Weights of a small GPT-style language model, trained from scratch on English Wikipedia.
Size: MLP 640 SwiGLU, vocabulary 8192.
Architecture: RMSNorm before each block, rotary positions, no biases in attention or MLP, untied embeddings.
Training: a variant of Muon for these matrices, 647M tokens, 4933 steps.
Each number is 50 + 12 x the weight over the matrix's rms, rounded and kept within 0 to 99. Layers, rows and columns count from 0.

# up: layer 2 MLP up, 640x320, rms 0.0784, rows 549-554, columns 0-79
# down: layer 2 MLP down (transposed), 640x320, rms 0.0723, rows 549-554, columns 0-79
# gate: layer 2 MLP gate, 640x320, rms 0.0769, rows 550-554, columns 0-79
up549:54 59 18 44 42 44 31 67 61 56 46 42 48 68 48 46 48 51 53 36 52 35 56 32 27 39 36 66 45 41 54 38 53 40 40 61 45 61 35 44 53 53 47 28 39 21 36 57 45 38 40 52 38 85 66 34 32 21 23 46 32 52 38 65 68 45 45 45 35 43 44 78 60 51 41 42 47 37 54 40
down549:63 34 43 59 67 59 51 41 67 41 62 31 68 61 31 45 63 43 35 60 66 62 63 53 53 42 45 69 59 37 42 41 56 65 30 61 28 56 46 46 55 57 45 51 46 51 68 56 43 61 54 59 39 58 51 62 53 50 45 69 42 51 51 57 36 47 58 72 55 41 59 61 61 57 50 68 46 58 46 37
gate550:60 67 54 35 50 61 54 46 56 55 35 47 54 55 55 52 68 51 46 29 48 43 81 58 51 50 80 53 57 27 69 52 58 69 51 79 71 50 49 50 55 47 69 29 36 68 59 47 51 37 48 53 42 74 67 48 47 71 55 41 37 53 61 52 49 57 42 44 55 40 59 34 40 42 39 46 64 42 54 50
up550:43 47 42 42 57 50 62 10 61 55 69 40 54 44 46 67 49 57 60 35 34 50 40 53 38 48 52 38 67 41 48 52 50 60 57 62 54 55 54 57 64 46 52 48 54 57 56 48 56 40 67 40 36 78 28 52 56 54 52 50 54 49 49 64 55 43 44 63 40 24 50 29 66 58 58 37 51 38 60 43
down550:50 65 43 33 68 54 38 56 49 56 50 65 45 44 62 40 43 57 68 68 39 36 31 33 52 58 67 22 38 46 60 27 56 63 50 53 51 55 60 41 42 66 59 35 44 32 66 43 57 67 43 39 65 38 41 42 50 86 48 63 41 58 45 44 44 52 60 43 48 67 45 35 43 30 50 91 57 64 55 66
gate551:33 69 62 62 54 44 34 53 39 34 52 29 48 57 68 30 46 45 53 54 43 40 32 51 52 40 52 48 44 36 72 61 46 56 61 46 40 38 41 39 31 54 40 61 52 54 37 45 49 50 48 65 59 48 42 43 52 59 19 65 36 61 32 41 67 57 62 51 45 44 56 51 69 56 64 48 51 49 57 51
up551:56 51 41 68 60 53 70 44 52 55 40 57 48 60 48 57 59 51 55 60 66 42 70 49 40 52 36 48 63 62 41 40 45 44 53 43 66 51 67 44 53 37 70 45 61 57 71 58 33 43 25 45 57 45 54 48 41 57 88 40 44 24 71 53 40 46 33 45 48 40 42 46 25 50 44 54 53 71 49 56
down551:21 54 47 70 40 55 66 66 56 56 40 39 50 46 80 50 50 51 63 37 44 48 50 32 56 43 53 54 58 48 55 57 64 65 67 72 58 46 69 50 52 42 68 46 54 56 75 47 45 60 46 47 57 58 70 45 56 55 67 34 48 43 40 77 67 45 54 52 44 51 52 50 52 41 59 38 43 76 45 57
gate552:40 25 34 43 65 64 74 50 45 40 84 62 57 24 47 55 43 28 54 40 27 53 42 63 68 49 50 53 63 62 51 43 48 47 34 36 49 28 59 56 49 40 38 39 36 45 37 57 35 75 57 60 45 50 50 53 43 46 44 47 43 55 58 44 52 45 61 57 60 46 42 38 47 30 49 38 51 46 38 21
up552:43 39 58 53 64 47 48 57 40 50 39 71 73 38 63 52 55 45 50 72 36 25 38 69 64 24 33 52 70 41 46 44 49 33 38 53 47 41 61 28 76 57 51 46 32 33 49 60 77 74 50 52 47 56 64 59 43 48 32 39 45 28 40 65 56 56 22 54 74 38 47 46 59 46 57 56 38 38 53 35
down552:55 54 47 55 68 45 52 46 46 41 38 56 40 50 67 42 60 35 50 44 51 60 50 69 46 80 66 69 51 65 25 59 34 44 42 56 60 38 41 40 56 65 43 33 26 49 51 52 46 50 47 80 41 50 47 34 50 62 53 66 43 56 47 23 42 61 62 58 57 46 65 61 40 43 72 72 65 68 44 43
gate553:48 46 46 47 57 35 47 71 55 49 42 58 79 81 40 51 44 67 27 60 50 51 50 40 25 52 43 51 53 28 59 52 36 53 56 68 45 57 53 44 32 45 50 62 40 43 56 33 51 21 63 40 66 66 67 53 17 60 42 56 57 52 58 33 37 47 69 40 53 71 55 61 54 59 25 47 53 42 59 48
up553:52 51 27 62 60 33 50 55 31 45 52 27 43 55 42 42 38 65 61 45 49 60 70 41 47 46 50 48 67 55 34 56 55 25 67 63 28 53 46 55 40 22 43 53 43 50 40 38 54 43 53 87 50 54 66 45 51 51 41 39 46 56 59 43 41 23 73 65 73 55 41 37 52 48 53 60 67 45 47 61
down553:65 54 59 75 55 41 57 34 54 49 55 32 47 43 44 37 47 63 58 47 48 56 59 54 57 27 54 40 71 47 32 63 53 45 52 50 38 53 59 72 27 38 32 71 60 25 69 40 63 28 51 58 51 53 60 54 58 57 48 37 49 47 44 56 61 45 66 48 59 57 58 40 53 29 61 57 55 70 35 64
gate554:32 43 52 55 71 45 43 67 60 83 66 35 66 71 47 60 33 55 28 62 55 45 28 67 47 59 58 51 36 59 57 49 35 54 45 49 48 38 56 44 44 50 44 49 35 60 46 58 48 67 52 47 51 43 54 46 56 17 42 78 36 76 75 33 61 39 75 47 55 56 37 42 43 57 43 52 49 47 49 53
up554:43 49 58 55 56 52 61 46 57 42 52 50 63 68 44 48 46 47 34 43 71 47 65 64 32 54 37 27 55 58 58 33 67 35 49 57 67 44 59 54 57 41 57 56 34 77 53 53 59 51 57 49 36 38 51 51 39 54 72 38 55 69 55 60 40 56 37 49 65 72 54 60 58 63 70 46 51 39 30 48
down554:50 63 47 36 43 44 48 45 40 57 61 37 53 64 47 45 46 54 57 55 43 46 40 41 56 45 52 49 55 44 47 54 53 39 52 49 48 49 52 57 59 58 76 57 47 75 53 69 64 24 53 32 49 23 70 70 36 52 48 36 58 57 52 53 60 56 47 64 52 50 57 44 58 63 50 50 38 45 39 52